From a checkpoint of a small transformer trained on Wikipedia.
Size: 16 layers, width 512, 8 heads of 64, MLP 2048 tanh GELU, vocabulary 8192, 59.3M parameters.
Architecture: LayerNorm before each block, learned positions, biases on query, key and value, untied embeddings.
Training: a variant of Muon for these matrices, 641M tokens, 4530 steps.
Each number is 128 + 24 x the weight over the matrix's rms, rounded and kept within 0 to 255. Layers, rows and columns count from 0. Numbers have three digits each.

# layer 2 MLP up, 2048x512, rms 0.112, rows 450-556, columns 256-319
096143124163057147120152129134169129125118135166163110117106153127120125117149125110103131126174156121133131141114121135156129113102126085113148149152125140137128102145116105114147087099104127
090148108138178169165149162116085142106125132116124167128152137117161099140091134143135161153119134145179163130161155080102132142144141115171069112134129100144109174121067122114155084092115120
095147143161131146120066150163096173114137122110097146137066145091125135120171100124189147165125182101151149116130123148110120094117100127092136063150115150141147133162128159150133167123138148
182128100117160121115090189114131144145124155125137108123122164127133106119156148099140141152114101146137090148154098106107124159109070102166098133107150121118138117160102140064081112164124118
118118094118098139113094154105139086143101118138136123089134132160147109113141093134154134104111137089073128124153115138141111149093124098087114118185157138160160125150147184121122075098118154
076159079140131145118142124132172170145132082149106127131066124089100089148103099102171106084124125099127136127171155112135116108147132099121119191172140191142137153057148154147068145145154147
139104099156128124115135131141127125125128130145108121139156117210128104161121117136105142148105106127118142149100164112130097111137152153130193131140128168072100168104164174124121094085131133
110106102131085143161136104126183137110121155168115134131143071105167129149109148143119117108104086118135185158166110147102073148102123115102186123135145109111092133131149128133106173167132143
122148139161161116115161161124108113129128136126109125103171158116119139174126127078140158115130149081102136152157118162082113133117168116083111101120135158108109142168135135127174167182145111
138117063130123109120107079100116115103121107074104124134142117101127136162098154135140122120107113107107143107134153120172103122115153164080139165123109193125145101171102144124126097106086131
118132130130124114127127114140107114121169108090067144136159104097164102137125103135110127137118121135099126115112136122118141109144149123123110116130107118093119117130134153091119170132107135
109086121144134083132139135098154112096116131135143119105096138111146107160185155118130120106139092113112126120134153143140159109150160103130110102100112105122125154144187098152117087111133153
138113123132087134138118144132126138144132116130135168157136103146136108120136109109154084143136087150134133155137097102095146142089150096120137132116113101144114151181114139083112120135146153
137165142119133113126150152109137130182077149093070122105172136167098147096151145139106143151123131154121178092136113135107167081144077121154136119122143135137117143108152137113143118148156115
151080131126150132163141091093137070122108141084144146147141127157162128103117105128112112135136158132143094127152155112091115139102134126144128140117129133142131203153098138133092126151142153
147141128111133078128123113097100144153179167134151156090150146119125172105153101173129109130118147114135096138133124134111142155122151137093112117121129107156099074137096131150088090112129166
127076125114123101126159176099100115129130147125135154105183128152096100121125124138099123113082112186121142092115138130118126145130127139128142146112179137108175111088119144128154192123138149
113147101088122121105135128104135123175155150111059132139075091057108096097095106142143139120130114137144140065137151092143065182060152105173134125137135121155092135105082161105150108141125199
131105091105107110145151135125130131117142109145143147130135089149153176129119120139151164128139126130123128125145120127138129135115178116148134164109168118118147091144106127108106101135141094
127125159121115128111133117149134133144146127104105095104084154150135126161084157124108102123122125133118125149114144171149110097095104126101121113128100097112143130148133126164178144085112139
105109160122118089112143162121125157109108135074081148097172090133156158139096094096142130111171136163159143120093074128116124139144157065150120085127118148153071103136132104151129110127171101
151111133141117148140128130131110118128106157101193158130153168138145141081134118129148160131120124115110125141093128105157174096151171144151148124099127119121132120104066135118110145146082117
147125103140096132130141126130103108127115140150153129115166156113138138115125122137137123163123125177108107109120149151141114123128106118131112121130137136104168116129100135106113087116142148
147137138136118140120123164133125081159158136163090133119153127135112096109129169148109114117104082136148153124157154132118146100145160156107157115088159146102137141101121159115130128125096159
131074144116123087109094149115093120145128121138185116107152101171137116106108134145108151141112116192131138148100109093138139154087108146128087096124146119116162159112149111130131140148151129
150134134125132130100134102109160119131080143161113151121128126084069101150186097118103125130134081131144141105134114118150169108071149164141119091107086160111110134109144100123121083100099123
130114151165155177118139094106133126128184173137124106124122141122107088144127075102101146110120069143101143117135143139137133145098145137132098138117110113107117098130124113106097092102124132
163115121140139125166097110136093127090128126093096083098154114176100134160104121150128130127137154124140166127112159081106102155151135146138121149136132131119154124132098133118104097136139112
111110128101169105151144152070114158113152098120094109149166155102119117144122104116132125103099137140115124143133116172125115132162107130109106133108116133102156137120137131125112147132146107
143122087149115149144118120107164161084114124152131115156128095100113137155129148094121127114152091150116147159118102113115106070094156131127136200112147133129117154115120141080138104137130115
135102114119099139139115122154115142121149047153153161095129112176165141057085133142137114118158172122141130117117131137098143115112143122145163168137124119111167112131118146150081163128112105
104166136139119163095124160160123055115131088123168117134150126174087145220116152119127121121159102123150124122126144136112135117136130116168164120136127106133123121144133099102188063165128142
127143119111110169132121095142129124103118123133135088150115151131153117138150101119111134125128142116139144131172110132087127145150105132079132146086120132151148120126186142160103100142174106
152096106122119100193141160112104111109187130041162120140141165098139128076130134126105130111167123116103118145078142136138148117128174145139153143133129115129139165097125139169098145114122140
081152150155113144155132095129114118152139119138104151118128128117138128140080117110146136138141113091085103095141148094123121147151150145146165131142112147156169158117127165124152142150157129
088144123112078157128121154144123137149160098113147109116151155147119109137107100139136087137121118093118149153118128096119158114121131147109154149171132137112129112102105154120152126143139146
138112170121127132107139134144147103104141146112123159124121127126154128129092142114117116138141115094080148131122134123125146133123099114078148145135124154119135122158102121124113081102126144
140133098124119108141187167128125109078093129099144147123127082100115121093098117132141106111146112124158166134107101171096087153126167099106149114110097147148095130160147171145119129106145078
106119097106144126128141106087149152110116090171119101066137170158138112120137175150108139095152162119090108133174133114147116140117165130119165121092154104093129118147126177094125118167190135
123118100082103090169100134123154114142108143165146123135116108123137157152118127154142136151112142125129150139126142121159114110122132144155133136100147082135102143142142142099119117090118125
153150096138075137192148123104132141101125122166137112131143132116127142110154147135137105133138115088143147118155121125120135130175094115128147119111112091127108137098089136077111146130158118
144115140126146111087172112131167118124106125089131138150103135122153096122138122083132168117128108094113097139095117124132145081146119113110103139116124101136164118106147165091070120130179158
125149139130128156084098084125105130130134134133121126115157143088115136123144094120122130125105134130156165126133151155165095104117132115107103138123110160086122158094133147158146140156102164
142179110126128123156176114129124131114153117137111132082137110152137125119142152126116153099139148159104133106138138148101132175100125147111155109113147144126129115109079099149167134149124134
168185132083109143105122137092151114128102208138143137149130131139142137109125155165154088171105183138117171142114118143098117109130104125153132106138126138146113157144127148151154102099176125
175137147153141127125158086095132093116126146140149123109085083154084146052145115160116121142143152138105105116123116133111106143118133159096104152093177122122114113098142125146155115142161163
172111145136124140111171130136135132141116130125177166105119138120127117117140125154150143118124141137178146106106105153099106124136105102205089120108123122112131130101114145112106141143153134
133144164089135103126155136128098119096138166109121093109155142129132148155134124096148159152108130126145123130098121113157136146130152142115086120112095154143125126143121141108151106165135140
124115121147121092154123156121129137098117116119100124124148122118128116082112134081110109106141131154139129159071117111131132143129161102110119110113090148111106151111096061133120119131124099
118114100106120147119124108102087114094161126117113150111122161167120115148146131151125103087183108144178120115103103153135127141158147159128174126087107135113158114103145091132109144092124128
129143128147128168169108134164169129149109057145135178122114103111141109113183133084137118107168135103114112159153076155118132144066085129100143061131099139121120147141107148097131079097046100
137146148126125124121131102103147156171142114113129119140150159122135122167118160145140152149147129115114123125133077132104147133146122168139146123114143080120111126137114152096111122111139154
122155121166136143108130114138127101095137128154137133113138103139155155120064070115149123084109114159111115094071172127133123141134126105157128146146131127098149116128133160129131113107108106
134125129102146156090101101131094096089125121166132150132102176142150075143122135166127115113143129118153134166148116154143165131082184122161166199085198164161156140168096141124106170146102117
149151131117131165132126120118112120089136109109109159168124115130189104153142134084130105103123115151136155151150125113156109133128160113100113145137142099148106148142145163131173151109140109
120139095141143121110174156099103128106143076161152133130098142117125134105134135122122177139145109139147110127165154130145107103120139117154148112123145128130106137154146127076124141126101145
131127128151142136131136127130122125084112120096116144166136144125157110119102116129093153151107114165149157123124147127136121122104129120127156134102125093137125110135104122141099146132136129
111118129159120139127090136094142117119109135136126128133117150177130121128163113177183070096159098095103137133147166115142112179097184105166186134166107108111163135095128195137161142106088136
137177119105151135130143123107123178139138107083117129134183095167127143133146130146121116103084130141105132124141112120116141148138124127104124136134068116105144145143102135091141148106104182
141101175151152093105126147129135137094089152152121142100155104116140155175130112074081108116139123131124160138127155118086193141110132151165116127105144159110131137127134132123126112113175123
132150139163120118118137129115122100147075171071141124174113131172162115129095141089105148171114135102137110092118133066104116088160138104095167177208139142109123104109067140109157149107123115
095148140141163117142115110085114121106126156122115146132173131127109109145140116094097181111152116104130146099122107155115121136137099107149127140145111105115113159134137141097152118118127129
132124115126087119149134116148083115168143100098111120112130130126125134139128119095113120108149137106129133119129146100157131093098121176153198112082150165140150109097140134129112136095143134
118151123098193139102143111131112131146152102186123080176127157151121147110153086132081107128141141112109158103125158119115128154124130177145112134153133109102127124188133139145122081132096138
168151139095104109129087160116130113124136113113093174168110122155144171080123116122151124133113148147133136089133129143091106088125132101116138133140143095129142102086124137132126151112124117
122138104124093121133105103158107128093151105121083030102160117129092149099145134144123123095135145134137140114141129138116067109153159139119105121152114128161100129139136113123061109110165104
136169115111090142146142136132149106109144110139110137125173136144165120121147131157152055081122106109084193119168101171168113137096080181116149144139155137156127054123098121124149074133137086
120122133097117111134145138122144149126133147135107172155145155097136118117147155107080146136140135149152162122119141125110139099146121139128104079060130176104144168136133102169168076145129114
116138119122110118136112113155149122144099143192105072137156142111152118099153151106170119099158158156128140138126114134166125145088086124101095111148146157141113152135162137101085110118158113
141128100155131126155144138105133118130168119172102125136128144128110133137128121128108120166116145135125111149116165138117144095132128122135170129161099130194146150121113132096102135156125147
084108135106144141086158118107088164132145159137121143119095159147133150096138176167150129097080134147132127153166135094142128084115123105171111097094106159106134129114100138093133090128095131
168146094111124111135122134108109131119138145121166159144098145134122135092165103165136127138117139111105154093135112130134114075100121125122121079136145110131152109147115186130143147144128105
133118114130105121118129143150133134113165134165155138125117118150131091104069165122145093141109118135076139154128105145143116137162133142093130107099114102094178122119118151093144111180122165
152143123086151144109165126136116145121124119153135124122117176185088130093150100135124117139144139161135147140154157142127158163135144127137144113113155129116126122166157128113079130107122135
194110126098120120135141122130126176142107126140131131147186126121142128192110080119129081115114130139078106116088124145109105083154125127083112132128083117150108166131109133107110099148157122
139098092118102097082130138147125101104093136150155187117162132105079109179144157160107143074176086115174157153107124148152154127176125157123135111094129120122133152115121135160126132162137109
100181124120134153105129115120126154125129132134112126136109137124090087135113110131126143127113105147113102106145129133164141145088120148132122128081141130122143098137166108110080121151122130
138121112137133182092162127151111112142110106160108078075117149112115116105135113097158149127109122110107154089121165084156145122136083106121096140125122106119172138136129155086087109075142097
104131119124134111082121088128143122147161106102144158108173206144117128115095144139079166072159133137094108114128124171118117121097158135104130124118131161121140100114134101096114154116177124
145148115106178163114141153122199125073123136164074116148123095132151106160122147123156139166139113114181095138142131092140097192095111124068106151119065122087136175139120167118143109102111174
166147105111124129134111140103114121124116131130117139118114161124174126113177136097104137147145161155133148155122133143090084052110112169103130133133185111109121145154090131129083114182156145
153132160109168132103157082144103134092113148139147128112120119106116124124142097143089112144154131109132149099120137090135135146099103166176114113131109108125092138150134107137099130151126127
139110101135136136140129121141104147147081105111156185094118119143085130107107115141097112126164141152156130145134109158154119163120112145080124100154072102110164127133104135133101147143145104
120116125137139160104131096123111165156144118114122116127098123153127095120165130115130113156141142109114142146093117160129116060156129124152163099148114150133122129131117106098130092134159123
119075098096151126113100101142075124119095155121109119130142082156147109103132167102124154142131133130126138130088139121149129090147095128164122102128124140095133076127104111141113140142114154
154065145145146130131129078095132065110123111153154134155123135162105101145156133143112116106111109139093144116115162133129165089070109130163130129099126142124143100135172135109137140130123110
125166130115135124096161178071158094120103162092134112137134135078118083128119122134125113149127153128128128121087127095138148130132192110120107123116135108104113142150117130128111137133142117
156150171136115103133138149130123106116148106108102105151132144131184102117115139089112126109138151104094154137143139106135124114131127153137123127084146120120124086104131112110129138094107137
114141140163136108080127115101138139139102129136163100110127129138172153075131151087113157142148158134070122161105144127094115108139130093144099111115104123084101154175150154115129076124140159
073136133118141120084121137137165126143110109171112132145126059092139112182154115077154102149132107155143139131135083183189118135158135143146156125126145117144107123134140172128135057133114112
139191115139119141094156137101123086084127163116145134115138162079112108090135185133138158117130123165191142158101184102120149115128102159132126123142117128109112111111113083112146111141114126
117153143166114073119107149131111138111129129153145123121177116110175176152145133114149128107088154161150129125117121153084139120126136150108076131127136133161122130066116100082125091153132094
080137122152148179129108113133127107172148124101096100085151131148157088118131099148124137127150134130149117126109126093159091206143181108180101160131120146088132113148147152118106103119163125
118149114132126114072115122160125131097118143138110150077110134126124111114136127161111100118171146115095160118157149129098145134131129139101144099112170146138127155164139109145140099150153138
123130098081164106089089143104145161104169119110152178123132085160139138149136110133127141102101100141133136167110114112114144085143139125138087171133130094143122145163189120136142128165103172
103119108132108139119112101117120139121146120103124141099144072119188121121173117129146093105123135158158148130174113129112138126123134127119127114135110107126100125155116117126182130114131114
126076115112113124143128140124099140129168108106158134094135152154106113091150133134161178134126120164129128112155159121149108161110102152133096063106114129126125147080093141101141104132143148
098173126108143134138143141070100116104156113161146119134109113099113150132126140094109096129109103171134105144088122121143161117062140130180122177133120176086120136131071140098104136136125128
170162093132104117133132166142137151126152099091143091135119169126149147095127058139137131089106119123074144156124139147127089171108114062129103110142159125125104112106154113111130087148113124
104094102124158115116117096104113081095120107148117150142129110064153123173142103117150107136119118123135095141113210150105128158127126143071127113137122140129140130115147111113135038146144146
151115126142079076126131107180138117093164088105095095086154178111166117096109136097097114094100099130116153140103129126113155150127136135137141149147083128144133138129125113099140070147124130
124104091123108149151163112146085109128118137115078113146133113148120175118149128127114137114106119092092150107144166137146125090131082114092126071109112125134149152141100143116114157110128135
110091085118149123159114133085114110124088121153113104149145165143112120090135120104119122158147121112138128121123117146124123155118109107195131088118143140092125145112127085113091091140140132
093112090089154145158153120131162118114154145109147127131142102149156127120142161102189092138110106112130150132196140121135064118094123101134129063135098141144152135107112118141146084144122116
112120053127136106123128157165106135128101090111107152120138106110154134119161166139149135158135135137146091154121126064128111142150149069143141130134113161139129086129113148096134131125136119
096095112127073174156154091111121139181136155131160107139121106121148100151161093095205079115159055082131098081181148128099148145123154154076096175149090074102130107131148136109111103150138121
097100103109140131156114134124137121172133141104152133132132112090140154092123117077108112150135133140157118086120135106113155123119119129117179111114061157126127142116115150161109136134106111
# layer 2 MLP down (transposed), 2048x512, rms 0.109, rows 450-556, columns 256-319
145143139140152107129123158141138099138108094136105090160126142165137101122136097145124119095153145118122142171137153180170162063154146143121117073140087124104111115135110141144152136170129147
091176081151192162151184137109062159116139161128109174125157152114138093120125134134138136162090153149182175113150163056091160131141125128181047133136131100155104153155121157105157067110142128
132188164180143119094062148122112122101146115143104152186057111100127116130147139117223117142161199129146158087152169171095112109121109142088121080127127168128168156139109137131118174113123142
123117138089147144145099139099087118133127135120142113132094160121140123106113153070131137152077100144126094173129127131139133137135078086115087111122150115124117156158105125073106093148132124
106122101117122135122085123097129091118102110150138086109119120151171092114102098134178101121138160119106153138133136151139140136133144103083125142176117151122126106118151193165134091104110172
098147108093124134146113104115150166140127106104107156147093146122119103148104091102162103059135128097150127117179186086133136105132099123102162161179165171130141137076164164124090126160151132
158087119168106166153112149137102171115095094147115142113169092114125089180133117124094108143127083131111097120131152124115104096118136111128136131134133173116137144090128181101124110101131132
101101181110118187108130061113165157089134131117138130161137135152106100169129106108139112135090123106132131180151132173111105162143155135100139131167147093138117111099075133184116141139096130
124137126148160155135096120093131142123081107096120130129142125094119123130071127136143128118129119092108119137109126215118097138129140146096135092130135125105110143174127099140147158150099112
133138079120111123113103124133125094039119088098114114125159110105119135134143123108111173112090137085103143133120155121116138101136156178096113137102085147132173113165112136132127105118100126
120145128127135105115161139155092120132141087127089131129150122087185105154140140115145146148109123150105129104098158112119123126131131131115128114128093120082130101103115164083128163120101144
147086151123132104121161129117186127129151163176096138108080130141113110115140161137128136108119061140128118134111114128154119075115139152114154095097156138142146179121153140163111072126162144
149129123141102118138094124165113165142131133143149119151116102161102112147149105128152136122133112170144131157128125093082163101088144111139131150144111088163073152137152137058144136172169145
139172131120121112112140162117153119180072159124100105111210141158091114114148125169118123158123148149126190101125129129082160068173065125156151119109153142145120136097172135095141130154151111
161112118155121151161204063097113094152103139085148167148144116168176125115110080134124083130114177136167084138167153089078121150122127130148140129137130129112146190141103138138121126154149145
142100154110199136166110108048118137093089146136114114123102100100133132046181147146154131167108118132100150147113152106143101095121128105140134084172150120131124116124090146159117157120124164
158116158141095093155130132128132098145131156122146148168146103129099142102141111117107136123101118171124143085161140133122116118139121105117131131117181137115165132114080145130174125118162136
112113108111128152101148127102100122162106148127098111149077091077098094105093113135113139128123112148168151082141133068142063165037146068167137141134106107156108167115072136100152095146147172
143116146155143116128125143144125117132154115150123154152111139110178166136153098135181127139112132151135104108125103103114125136137134151155086152123123088118107120123105122123119129127108086
144092150091082153122090124144126147120136114125126127105124144106117175100102137120117123073167117152133129077115128127155098129127115137105129131091140136112130080130104092179150124114091147
120137115122145113127166164102176140057106127109123111148066107169140162149067108098111117131149128114160138125132115135118109145122123123152118133143125149133106111187151098138139119075119136
125126141160109100154099094148130134188128116100147131139159180122106124111108111076138138133115088139139162134112160082166158136159176141147129166116119113129139099103127128095100185143084151
141111148138098135118143130121119129156115135138167173124138146119133133119102139150108136138128137159117101121126135143133114138123112122159118142127131068119124152102124102126163105119151147
112139145147129120122146144081133134130166136139149137150148117117119144089130141169165150126096064138106116127157148153108150111129136140157120088114152149111165149121131154126077108159099123
140057125120130095137111114108110143136116123110138140130134109138147123111121131118062143138102165189130126130129104097125099178099120170114114116112133134112138162078161107153132106134128126
139138153135131098076118081110157176183108106113128154126136126124119148167138098113064126137138059144178178116097085089171151127114096157141132100135120107120101160121163111134158123092145106
163135143153158126115100115140116118143128156145081123128132125119144118170150098123095156143118117115091088134162127172114143112096135075124093137136096126108118113138114092137119146153140152
137098124152089124149131127120084129094130143111109136136119098169109101136102096139121155156146169149117093131130125114143128154126154134134110148135150117151142132121120118116105129179156140
151144120125126103146140119143137103090148145099126129095081156121144132152151130136165100117113108088131095159122105124144160133134112113082094156094139150154086116111120118125129149129102099
128077131150114108169162059118160130129123136119084088127115114113123133117166148097182124119157109142124147170091116176111133108106137103131131094165161110127119134100131099135123141144166159
138111086109126123154127120139170106124111072145124158078121129169140137086114124140129131141154156136140151153124160119134126113113103109126159140109122141129140132153129113156080152134085145
126136140174107142088123158149116072125086105121165147113146110165079137155148144137094182119117082133163112138138161158102092134121167127099160129109145122127128103108126101113136100192169130
107113107113130164138144122146123139140072124118122121140129127116133125124106114123115120133114136140152162131164141140109119119144102129099116137117154130136156127136165108167152117122155118
124102124106134067136173108121130149118143110066151155184130165112097138128147128120145126154162134143162103123111090160158142168155148170148157110083099138129113107085127133140152143105162105
148109164114148115158168102114106069160111138108146115114094109142131153120070154123113192115090123122155140115144107131169156165135137134133131116152166144153129119106142123105168117134148110
129136130088109129115134117131113138119175110134144110140128128143103101096090121128114082125127115160093196101112119068135129125175139092133147152131125100171093144120144152146115162105152160
127139141098140149101149132128134144121162140125127160135129117117111125112100118141116121172139110089105122157108168141159160128083065126085137106128156147149127129155103124108078095133138185
113182124110127141202142120127122109122064127118149142102118105109085118136118154107113144143124105128143110124131161156118125120118148115088128139093093113158128128153116117109139153108117145
108107126102116138158151147126163167127112109156132127145090131137117153116144148128120123125150171141133123153137102060125161115093126148118105131134152126108095091144139136168145135139169121
135119130108118107143102132120147122113116160140140122148128140140147146161106139112138126136117178082142137158129152149141142131128141187167134120088131113123102159140135081128141121070114102
137107081142100131147161136119095166091098143128127140155114124137169104121167121116142071113145121076167161103137142122135142164174104132125125130139118111117122155080088164058149121152154137
123127128127132112106125142125155129108119128120131152160163160127125104119125143111121167132133106134138111121101143107142140112096111124145107115119125115122142131136131124099093105126132135
102134096122089109096137124136107119122141112159160099150135141118150126157133109135136144138112109144114137126120133150127107140085111134111140081108152163139134125130139148123109105177157162
135138119098103123193146111153097125084165105144126143086126125134085114123138154135119135096156114173111100128156129116122136155085146127107141122117124151126125137140106041127181187171125174
146120146115114136109136137085115170164130120092173065138126117119146152097128144128134111174140151121107142132117135165143151114126169129121174095168141068129167136148134124133145087099146109
105132110180084190122126125115109101099149062132099106102110068099113147141128134146134127130133183094081096126115137159104131117129137100070124137101161138127148153150095153112113123147160124
140109138115124147129214156131125112153121131107157128124201152118119130117125181138135133084116111142092130079092090142108145074156160120105118164088169123123126128150057133140134145140136133
144105184107165116129127154152145110106129130084126106158147130116154116135150116125154144118127129135136126160110125106128153084126119139145113096142115107138143169163141118124182098119126110
136126128106109103127076095180170134115149139145145145117121115123105096102162149156166120143135154149127153134132155101156110145144152116136148151089095162144145141105135115148140125142104149
132123153124134160113119120131120152164112141127123125144111103138126130122101109120113139161132168153110096130099147140145119166133159138144120127111116098143117106122142103129138156117128170
089132122145107157134111165096197155144128117151133171112135089133120142143149136104132126140128165112146106182148093132111146103073142110123143081143097118099140136151136065107137092135079125
126119156104127140116129113108145151186127119092117149144134160121123125130116132122148148128153113106114122126164098143144157131125123138139120120129173107111105132134111125111133103113150163
129138149166163117080109099110128136115129124153167149141152089150150165095081109127182120101093162158099123085095129119120130110142064135126128128098128124134126116079128141127117132093099112
129125120110150163104138117123132079132130133117115097117161137126129150125148150130073135094165118119100100095138120129127138118096182140171142153140156145179125111150145108120151129122127118
156134115109131127124124121121133125087132120122129148157130105124173089164158129079144129108117113143151176130142130092145123138139125114117121119126128114142107170135128184119155157116149120
139112098149172133118169137142143118106116108124174117135124146106140139104107119116129166136154120124135108123130112137150135113118099094127116140123098143133127156144140090089147134087149138
099145156193147140137135125130115129096099112119113155154136134115162122146113139109071139156141130155126133140107144134175118134117107148133113143117150139115113124112158099148074144112115117
069086114137108129122116101101086139158087156151098092133118139182111154147090117181167148137101129097099122169112175151130116203127178112120161124150142119158192138098142123103132148124124153
159185118121134139128166117131122168148133102120101127127151114126111141128151131137131112105088121140138152107130141113106130135151119115110137146135097120104146135119105169078149148124123156
126121173152155086109128147138142151097080139175136138099167096118165166164108108058102135113117136106110149107143169095087183137110141178158135120113157162107144136121119155116138128129174120
104164156168130124125138121096129114180087146117159120159146136185155109160073132091091138178131152113147101105111126058109151107168122104104163171197121127103143106097070135134171143129106123
098123121127179105164117134104124146085164149104115157130150119131119085153112114095087152127149121133158127115126128161157082108148142133174106096143115083161115139137139128131117129133114117
149120141138159118124128125111121151156089077131098133100127154132142121126119138128155127134128127129119129090161140124082115143110135168124156158081131142135174115160169148138156143113117116
129130104142114120166119123140097136198108114125123101151117106150154090131116101125069133131137153140163132107106142149112181132164114165072159116144143127107108121130150112186104161100129157
154169150095129111107081129144105154095109107114140136147133117161143119125123144140130134110144149111142132110146145131119117075155123100131148143132140135125140119119133129142124134128094131
109113107126140136148149182137112139136132118110136106156149135148112131096115123149103167129166108124126106108141152160134086138153149097133115108102143102101086161190151057132097109092146076
134177142121108136132086110103169153139115169111103128122129100130120104110121119144105092105121098127132168139149169135157104163146120144086115119144156124180134042119104142120160071159129127
102104113111118115144147139136144151144139146121139142129152150086139098098163138113105136140126146158160179154125157107081146132171130122135128127055128167131144142136142124154157111129137127
141131128122102126125115119153150130128114125179131084158172134116143110106161146089168126100156150164129128122152115129155123135089092125095108102122138159126118171122181145079110107140143115
140129108176100158144142101135142120142175113145119117138097128132083153127096114126111114145097174118120099117101167152143144119162101117139131125155075114138134179127135131101127144152149148
083144133108123145109147119134092165084130146159122160105095122142155132071142190141143119101126139145154143161137116082145126119105116155157136086116127120102143119100099137117130111141105126
144144136143111107142121138143095157098129133128117165117087132159087120108122125132152125107135124114089105131129102092136131111161131102094129091128160108085148141121111170118160136125091104
129115114142170142117128118125116114110160133105168121145106142110120091111087137115175065123097117142121087135133113127137150112171128118091125142101141163124144115113134169116125137144118157
141149146109135154145145107126113152106104134148101116097112154178090165117165141115146143140146145140121143143146174132133148123133172127127132104129175084108143143132130116130119111135145112
196137127121125130136138141142146174153120128137137112109187111118162108191116076133113125122088110107078107095069143141103081103174132114115116146111091098175114149136132151103109112159145118
131161159148152190166132120098114136155145128091105081171098118136142152112114121112145115160086143141096095096134133093112135132093137081147114122146127139140117118163147120129140132097123148
080126128103158154141128120168143138145117107143125092117151117147126127162151096139082114133124088104118127131131137124147118114118142176123152143149121124107161116177136108110087117110156109
156124117106159138106127134132196117159100144159090117141176153107098103148160145097128128115130122085129168109139107101152126139159138120150129107144126118168129133141135198114118119096160100
092142143122153127094131104150133121141146111092163157127133148140151099103152143135086158108122131122117092132140127126128154090181139147107112094103135113129103111147150086123113112141128118
115162129148103127138081093160166102095109108123077133166170067137132108089113141119153160150163103102167132129143087083131078179115157107118148157099096151123099145185103143136159127121148129
124106126113096127150090123085090131156102137134139111119140156160118144125127111114133138117077146137126084168120145166114099178115105180111120117124189142121122107117127080142111125169132129
152122153091144142121120108154116141135120155159115140096125101153104132120144104153105119131108117093144107122116152140144103121125115123163114111133092138129113113125132120127088120159129114
113112081109144114131137104132098105153061112088184123093094145107140154126120179166093098125148139112154137143091129152125066105128132140089117118155164123153117124094114136142138174134109084
112088145115124140110147163093128190155134149114138133113118148132150106139132122127121125140140116123124125121114141145091127078164133135119093118143132131117107128128132077128144102098134131
101093125121119135137108122133089133109085147108129101130126072133152117106132130107126147145134147096152146144095141110127133084155099132170132130128137139081134064116122102130107142113082171
141042134126128089141162102116122115097130095142134131177111154136111097147146124131114143099134165143112138156107134127087145087111157132186115132145116124090157149151131138127140140078124126
146186152121137149122142175120167120121141140098103136121108123122097101104134133120112138166131189115157163142109122157136139157121166118153126123118131119147104092141147127138089161160131116
114156200142126105104102136084134124128144075142115120177076143113182126092093168088150141111174131112098137095103124140124125126158131154116128141112153112110102062111118126124120125104103153
129096108135108157071136065104095130136131139159136142171118135115143166101103147141126151180133163141105113137106086150061132164133153131153098171133153139142120130103140123120139091093133141
090114152116128134101111153146133132139147109194115139135090089120117106182167111101145100139123091148108160131133115160157134141163132098155142120124158101126142106140147139147102119130122134
158189116115128151083102122123120141088125134130114139115141123109125111108124204143122121115087144155184147163082181087108152136134076147131122118144116092107080115111131098155118131114104131
100143140148108108125108112108114114146119126161134152137149118141165152137139118147147081119096140137112151140117131177085143128129110170121120099103141137154139132119136075093131117109116090
093140153139116157146115134145137125167123160078088115145145114129155090106106121151109151136149181172118106093131120149170097164119166142170109144131129127130135131135131149131134092114155128
124151132095137102076110118130138138114122168157109130106147119117111131118137142105149158135129131126125139136172142100144167140153152155083144110110130134123175114111108108138110099158142111
132126083098167125120096145100163134119189101141128144119095084141133137114141149127148146072114070147158142147128105113092164092109126105132126136122138139120147146147178127135137130200119182
134122095141101125128116140120132128117126115108126151088144071119154125152202110137132107117139126175141150099155108111138158114100115125094120132143118103130127150148151148087166112114135146
129102114116111109113107147127100141114177098122165105108143125148092103108131129118156146128125133165162151106141144145123082167117115102168116080117144138124100150091082132073149088132120147
149133155072108154144164108140082106151125145129109121149120114124087145107103127121119097142149128142102087081141139135136124125128129124154123124123134123127132120128092142140145173109117131
109144141125124143142151113160134103114111068132182089153109140112141163133135088125100138096132100140108140094135131163109153135131125129089172111138182124092107147110123100106141067136117150
102107140142149132109136131116112131106117115143133168138101130080172130151119085122141135144149127125116088139126166163102141142127127116102116122139175136171130140129125085110152061166131136
111128103139100088169136112165137149122159115137122089114111119110156112126126161129099130134100114080119141163106098139116146133162138111171132114153130121135127136143100104127133109124147151
112124093118147150157111084150113140117135122072089116155140138151113153113140125122121142145147115103097112130155122122109143121147092115108123112115126161116110140134149159105102101142141111
079131115117114140101104093141117131090087135125151118114131169152105127077116118143113114145130130119101066094111139184116156132117128118153135149109140120093126151093138074164127067120111141
109089118123143156115152095160175153129156163127120107145129115138126138112160148120180078118144112170131135124172140123141101124092133129116141101165110137104137141155119164152167096164113114
123102146167126173129109116154129100148145154158143080137125094086092099125099068151118090129097103123122133124122105161100114140093115147097097146120133116163164135142138106146106119159112102
119096107146082171162163102119110151169132143114127103138116112114155093145157087090185081115166043099136084077184139125112129145123125154095102183155073098091151101117146148103111123129163140
112120116142146097148125120137102129190118125113133137097121120117118170128116098081104123126137123132157113127122136102118137131121129126123193118132087152138140109118111151139107107134089106